Weights of a small GPT-style language model, trained from scratch on English Wikipedia: RMSNorm before each block, rotary positions.
Each number is 128 + 24 x the weight over its row's rms, rounded and kept within 0 to 255. Layers, rows and columns count from 0. Numbers have three digits each. The size before them is the row's rms in percent of the matrix's.

# q: layer 4 attention query, 256x128, rms 0.191, rows 19-31,51-63,83-95,115-127,147-159,179-191,210-223,242-255, columns 96-127
# k: layer 4 attention key, 32x128, rms 0.147, rows 18-31, columns 96-127
# v: layer 4 attention value, 32x128, rms 0.248, rows 0-5, columns 96-127
# o: layer 4 attention output (transposed), 256x128, rms 0.223, rows 0-5,32-37,64-68,96-100,128-132,160-164,192-196,224-228, columns 96-127
q210 118:146142121114126110124149122126145111121119106141116127145156171143114084120126109169109082118097
q242 097:096092144159090115183139087165134144115137144122126117145122103120141100135143156126134125144084
k18 095:136115125119097105108130129094122152163117102114090164107155182091127087124126124158114118144143
q19 115:166136073113144112113158143119138153125122118105129109172120134087118101102133143115202148149137
q51 098:167111126083114156112173077136123105147121106110105155138140075138133116128105097133183094096163
q83 109:134160130116120146136121164145131099123136168121117142151152096130098120142122141165123114159096
q115 107:092143146127120133149123150097131103112129117115142153126147154103163169161114112082144131119138
q147 071:157147152110156178139110169095086154139118132122123144146108161129115136118157132128120134169134
q179 112:143170130110123138155119153108104144115112126159090154101146118121130154138092139123109143119123
q211 108:078134136107167123165125119119097136131103151130115093135138126100140133111142102097138099120128
q243 101:155152128132128117097180142155112117148094094112152163127095155121115160103119111086090167127183
k19 100:166114112104135118147144166134137096135169112136129114118149139096120132095131143140147139134061
q20 092:109115137127128153129097128165119118116092110105131137134097118119099119133115107118144148114140
q52 101:095122170171140112122111140119109143086094109141122143148092079119114129110132135086127135152108
q84 117:086145116118150109132064147118116125117123131143113109128128118102133115169144095171106114180132
q116 110:122100122123138136131151131143092186140082143087128141114132121157113127102149148118100127119143
q148 098:128130144101132108135103116090098127129154113104115118202108161120120137157147119116101095100144
q180 110:124086105162131056115082151112068139111138110097132076137118142129090133150127162152084143145110
q212 106:148123135134140103098124109132107113069131103138091138120117152123108113132121085156138127155161
q244 111:163099135151074107158099128144137150102141129159100109119106162128148116128138139155126132137119
k20 102:121178116142146136120122095079124079131130136123155111118105122155134091133115115110141134104114
q21 097:096110184167113096133106163088127100156142105071124131145151112156104129153161141116121107138152
q53 117:115115117140113132130104115155128123156106161132108136111039146101086125123119141112125144142128
q85 110:106127157148096134168145152123122151161114113121113166100124109124143116161108087131160123158098
q117 112:077130090133146100171105158069143122153146130118118157145187145157091128169142109160144060149108
q149 077:150118096114122113141110116092135170126148077125124146143092128150136134126087115112075107141078
q181 101:121068156104135119126125145157166130136106102120118133164138115132129114148134094146132128101174
q213 099:114097101133141115172120090134143128102129088123154143142174152127138151122090163115147157180093
q245 101:171132080121134091191143128121136121123122095107094053137152111144092148133124134135109127141129
k21 096:164146146139148148110110111126133111138166085123136085106136125095164121158100165118168106127141
q22 108:111113143138109131144183145136115127102129108146121120133136111073161101127171124124139120112134
q54 111:139113081100114112101166099162122145132132110114144108169122161119113116145121099135095139189149
q86 122:179113117170126074185126126103133137149155142146112117090091134060125125137165135131113122121098
q118 116:100095113142088136143105144153109140112150126117134139130130113124123134073154128137136122150176
q150 083:150126138120163146122160153124120116078123140128105122119130169175147112110119141106134142054157
q182 119:078134134149098141153112119168110115140134082130162106119111097136158104132125115105134106151133
q214 115:123149169126131152115113105154134116112120105105100133108137157134130135101124148120141127158123
q246 106:110121103094160130137160123115133149095101151128122149095127110161141156115143095152079121115166
k22 108:152139158131139118114112138100104097148156195158137130117106113127134167159124123142108107118135
q23 112:131144146134172106119200123086158190112113101145110091114088128131059108104151095179121097098163
q55 113:139089134138156142142154141129137154108130106137103134163178139088102151136135135125167145159157
q87 090:160123171109159114137101117126134127141128148138162128125130101155121115112123163119102140113107
q119 114:116119118114148099108167143134131098092119136173088097172133155118173127142106156170115098132119
q151 088:083118129112129165121135083102186158113131127116118177118129080133142122106135130144146103122138
q183 096:121148152157093159118113146149120116139144133147112137133148138102130101197122161097103138134103
q215 112:132156130107125112073148080128141118090151112120153129118152124157116088161099144100157141165125
q247 120:146146107083126140109116115129157101121154144132147146110118109169167145152086126067137100123134
k23 099:120122146118115139138099144106114168175146117116147073159108074098182144129170147176083119121134
q24 115:148154124123101133128142122118164148088151140150165104096149125096144182139115070142116115128104
q56 124:132129181118094133151108109122121130151139162102137129142103129103125119139150106097131153185124
q88 088:128104148120148134127155165114145127109116137137124144119167098090070126150101119142113133111109
q120 101:170151138135117138129107125123133164101122066083140137159104142115111154141132167138128125117135
q152 080:148127141109118114113130140132088126128145097139143111134102186092131153112129135153169149182126
q184 098:094117158136110123157085131139116148092132131072087153153111085085099098119138125134123132131095
q216 115:163142127161154104097110101119161124090136170128124097107082156157136162153115152143096097147130
q248 095:130111151171117132132123106137144153098117184100098131131095175132120147165108124142126139109168
k24 091:138092107132132115132122168126083106146089153116140088126129106105129119083099125129081154115127
q25 109:144158096091185114111115135123128128141140135111130163135164130118142094121111138098173110128130
q57 112:090151100108129157128102155146133140131121144081128140111137080133123166112132146139146097093154
q89 109:107128153154126109105151090139100103165095104156143118115142143108138129092133139161124152099159
q121 088:112124133101137100071163095086128114105116140096131153110122103157090124139102127112131114096126
q153 076:125147133154135165125157171143149113093100141124176128088170102107099122103100138126122134108125
q185 107:113157145116129151122081151110073127173144079129107070112088128116115143098140135115117147118178
q217 103:195131141137134150065125119100126091139140131123130135095132121113122114160140126124151123159142
q249 081:124067127143074102125122120135138135111150104135132156118151162093095147131133147099129119112132
k25 096:137131146181090127141125115136146123124124110148140146121092100117134131108129120104064182139114
q26 106:139169126103124092098127104134148101132127125145127157093159127138114140134126109129124139156142
q58 099:101122132154092136113145117091140097121148120160104112144185086126093092112136158128149137138128
q90 107:126153152134102106137123079131095129126142140082167099135116101133115130182111119117157128182088
q122 106:152117158173121157109125099113126077127142124133143099153108134124126124104085124098136156091133
q154 081:126132134121130127142166118132143135124130106105149151153167124105109141101127160098146125094163
q186 098:165146164125129141158097103145134161130124164099157131142173137106102194166131137128134139176165
q218 136:104116144083137048130127109137155146103110105132103112089098148133136176096125109108124111128168
q250 115:144123136132096123163160101124129148089153098129161136155102148136143146103131138150144147126182
k26 106:163080119161105142125116159134146118111129176134120135175158137136141135154109158177106128112171
q27 091:137116080135105144143121158132171106153137147130116137127136096117176149140110146156097140124159
q59 098:180102114126167126133127088118166104149135110129130122145090135145165112137149166100162142125138
q91 099:099082138109102108155113119112118186159124115156109102135053149157144117143203119115121131125120
q123 100:102113138138110159136147086125127164135116119097124148143090112157146128128072094099143142123174
q155 094:154147123119108129077119130133137130060152161111113129159114127137106195113132136159088132117137
q187 104:125150105077132132148084139116144124146117099123129146150136156137104130126143131142134095147085
q219 116:132105076118136130127122111146134112105147119091116097155114106101136093133148123127140089100136
q251 104:105116126138089149116147133174154133130145149079142127156088123138124131107108171104148138127206
k27 094:142108125137118158118080107148141147098104148160100092119120156122131127155151089155115113110119
q28 100:119099104079150126127131155117110165122136154125125131106107066124125108128133134149160115142134
q60 120:112100125112107114117123117094105112090149105137135129121140126162150120108148130136171149119143
q92 110:134087117128115116124090124168165181108142132138131154098112116115140118138089116165182146139074
q124 101:137135161144107118124136101129133079110102115124202103105181128100103079124083097139117096153082
q156 074:167110158088094125131110138082108127117159155123153121118144134155135102138125132151123114145084
q188 113:100108123130120098129170108140136162125158125126132132120091126119148093079158113119167125114113
q220 117:111164114120111123125146129140100113111111101146124092110130115185158126156140122119162100096132
q252 094:111113111114120148111113141111181177158137127135156138114158126144083157143109119116130106105158
k28 094:122090107137140139140147113124149166121120100144126141113146116135108152072132132120110142144133
q29 109:099088104141125174130173133128153161130142134159100110112143119114168094118121089101137094159079
q61 100:137119121126127115139129125137110085176098150132100078163171147133161120094152144100126141124153
q93 096:137120116110176126154157151082124065141116159118132134125134134121134095137140131141161127117134
q125 100:135093122156142145119152087101086114073120134151166101099137186140150112127106087152107136109172
q157 072:148125132099152140137175094122130133134145096103126165170129144131128151141123142140174112127118
q189 105:147141160167151147167159107110137117117100127122120153121116141175134118119081114102100154091162
q221 109:096127129132131120136147091166162117135122060114109126112150137092064134101113153168103113114124
q253 117:126154154146146145116101096135130107168156114127113104150154125148104122135138124101095149136142
k29 110:131109143097073103159097125132167142097163084122124155171148106085145138124129142112166105140166
q30 101:132134130109161123179125135127117120125122124118127142136120099131119089160107153110117097093172
q62 111:141142167152168143124122104167110118157124118095172134132101168105111123154149095137114131134111
q94 090:137100128157132119144113115114085108125118108123153134115152128140112129132114165122112120127131
q126 120:160117085174128156175155115126098114175133090109120122070089131070143141160145115123086140127120
q158 079:149143130120133120130121107109113148113158054144117135174097146107135150118146168126124119140121
q190 107:147144139121105120100077164148146152148139153144157127111150140098168135151138134153138137170105
q222 117:161113097131165125120132144177090066157143165118150145097136155128097111117139119139132104119141
q254 110:120111119153138110143148104138119133138134131112156146112100125128131128154153109113099167082116
k30 109:114120131106069094129137124105117137128133160099092098143134158091184172110148124140135101182136
q31 112:159088151180163134159149130108140057129158128137120070165121154119134125111155160119167127113113
q63 115:102124122126139143100101093096122150126125122136151104112119150104110145148152144141103065115100
q95 105:137176107158111159133141092136186150147086153127125130157141131132144070116160134145100087099081
q127 093:118111116096148124121145132152135128120107095120118100124161139114124086138111142137117122127119
q159 080:109075087140112081140129111114158153123124065130113141146109110108146126170164152093119113130155
q191 115:097105095138170154150125103151116131113139162155137137118148134091133074097176149097098071102093
q223 108:062150141090106137140160144127124131105170125149128133118142112137133098090112141105142108056172
q255 097:154160135106134124105127142134107107115101115121083127174149138120126114160124145128135118094105
k31 105:142122154111117114113103156134173159194118137123133173160181059151107124102122111156119143157151
v0 095:121136111184089090130163117132132135103169110130125088089102106108086138165103108108130140107136
o0 109:131070108113086109148138140142134132079152155115132143153147114136114087167096163165099075106135
o32 092:131062109098142068067121106102150120153134127155126113119126118131150103123130160123144120108135
o64 094:119099140116121129084147181106155132121113123094098129098135131147159128094163172118146148114102
o96 129:090088089153095097103078137177098145085131118117149133116158130123117071150117148137117103148136
o128 080:105105129112101114133123149155111111102120128118135120086143153100093088118110125140099121128114
o160 094:163137159151128123150112106168087107188124144185131123159149099142131142130132125116100154126109
o192 098:106126078170162179171122107164125157145087137108127128151113150092124159117150117121116139117145
o224 086:107104146109103103155162125100142147078130110129104106108113131164137157124119106103129074166159
v1 097:111141097109125142123144159086124131113148171136151134142144143099102179121085121105146133137173
o1 114:108101128159115114146129126117134151141093093113115118126146173167123155165094121137090124110145
o33 090:132156100155150104116150154113093165122060162135122124120103132169106139139113131101114112131129
o65 104:149148131156132129103141096137106063118150127158129154127112164090128076092176119106156117140104
o97 138:129113076147119141137175076108135182123122110103103123151154133143117129183088094127111121162112
o129 095:131137133128089110120110109122137147107158166144112082124114153107093095133128069167094075142139
o161 082:121111141086152131145106174148145130098139127093127154139095102108144150129123160130209105096152
o193 084:097106121124092143125117102134144136134125089128103119132130088170119181083139104118102185146126
o225 080:093104112128108169129102132108102130147104123160141106158150096148132090158124154086130113145105
v2 090:137137127119126147132143115172120161147152137141139169125124121114102124149077126169134096153121
o2 102:140153149114152154173125082152090127140138164129126123105126125133129100191149107132129133155148
o34 096:135096122144124113127131132158101181128116120120102131130115145120170129182107086137106119125123
o66 085:095146097126132115130098134084083136108133111094083142137146124103163128084110110148132142133155
o98 134:173120131140109076107095136147102127138154162114135140099050144123121111117156154159077118117114
o130 088:132122171117116089099072121129129111103164139128190103100085114081125161084147158125139140130112
o162 099:095124125120159157122115155158094108103098116108191117111126164137127125132141139146118172086118
o194 100:133125140131108154126113099099156051133152127121073120136111153140146104107189109106145123132114
o226 076:140189170131083092167180153131124163144120122130090144149147138136109151132123171117137147125137
v3 096:089078106122158105150116112156158151127146081155101130138134164130128144131102123120143122142153
o3 114:132171147111122129099141105127159129073112145124107108120141153146094158130100061143120140170121
o35 082:115118187161117117095101157119156118133158119161115151159169131131116125148095112168138179136132
o67 106:149115124122164174100093118145118115134123127083157162112120124127152150110118198144134146159129
o99 130:122147142135068120136117108122138129126120115125120096128102174151131137095101060131081150141117
o131 085:185126135140119117123167149148114146127136140146090089154106158114123080089119134122124127146110
o163 095:119113118126088092140188152117137118157178156131133096132112107091126128153183115129099088128139
o195 101:120155127111168150142128143106100079150123119130106118155133113149128087171165143099092120098109
o227 083:104161125181095075102139108148124167122131110150130137128128136119150100092145119117156113107115
v4 099:101149157159096105120150105135157134159161111133128119098128117179154134144112132127116122146150
o4 122:164182112118132154147154131158145152125092114150180117097138132095072116129137173142133113094126
o36 095:140146146138134112150082157120142115128159157136123141125149110167151101134159111079134140116127
o68 079:143094126126105113180124133121112157128118139122149121112158115125150128148122157101119158111159
o100 135:144161081139138157142148127170150110125090143126169127144132153108114111151146108152137090122096
o132 101:167148130118162117097141112076087112151152110119106109176106129136095135125143159116126101122141
o164 081:121070145094105090126141110108138164079184118106137115100086118146149136095106159111181102165145
o196 094:154128137153129091104165157144117144158108136100099129118120137097147161111095083165080110143127
o228 080:128131122077150103172091137108148121112104110117086162125096131112145181153162085140160117105156
v5 099:103120142133134174148142120137149157139124145189119143147156136157126139138115110141155124132112
o5 116:127101161144137124088166153085124137208116112127102133099119152108092098118173111124096113132158
o37 077:146136151141123156166154111139119143116098110113144161160052163150128116101147111126212116128095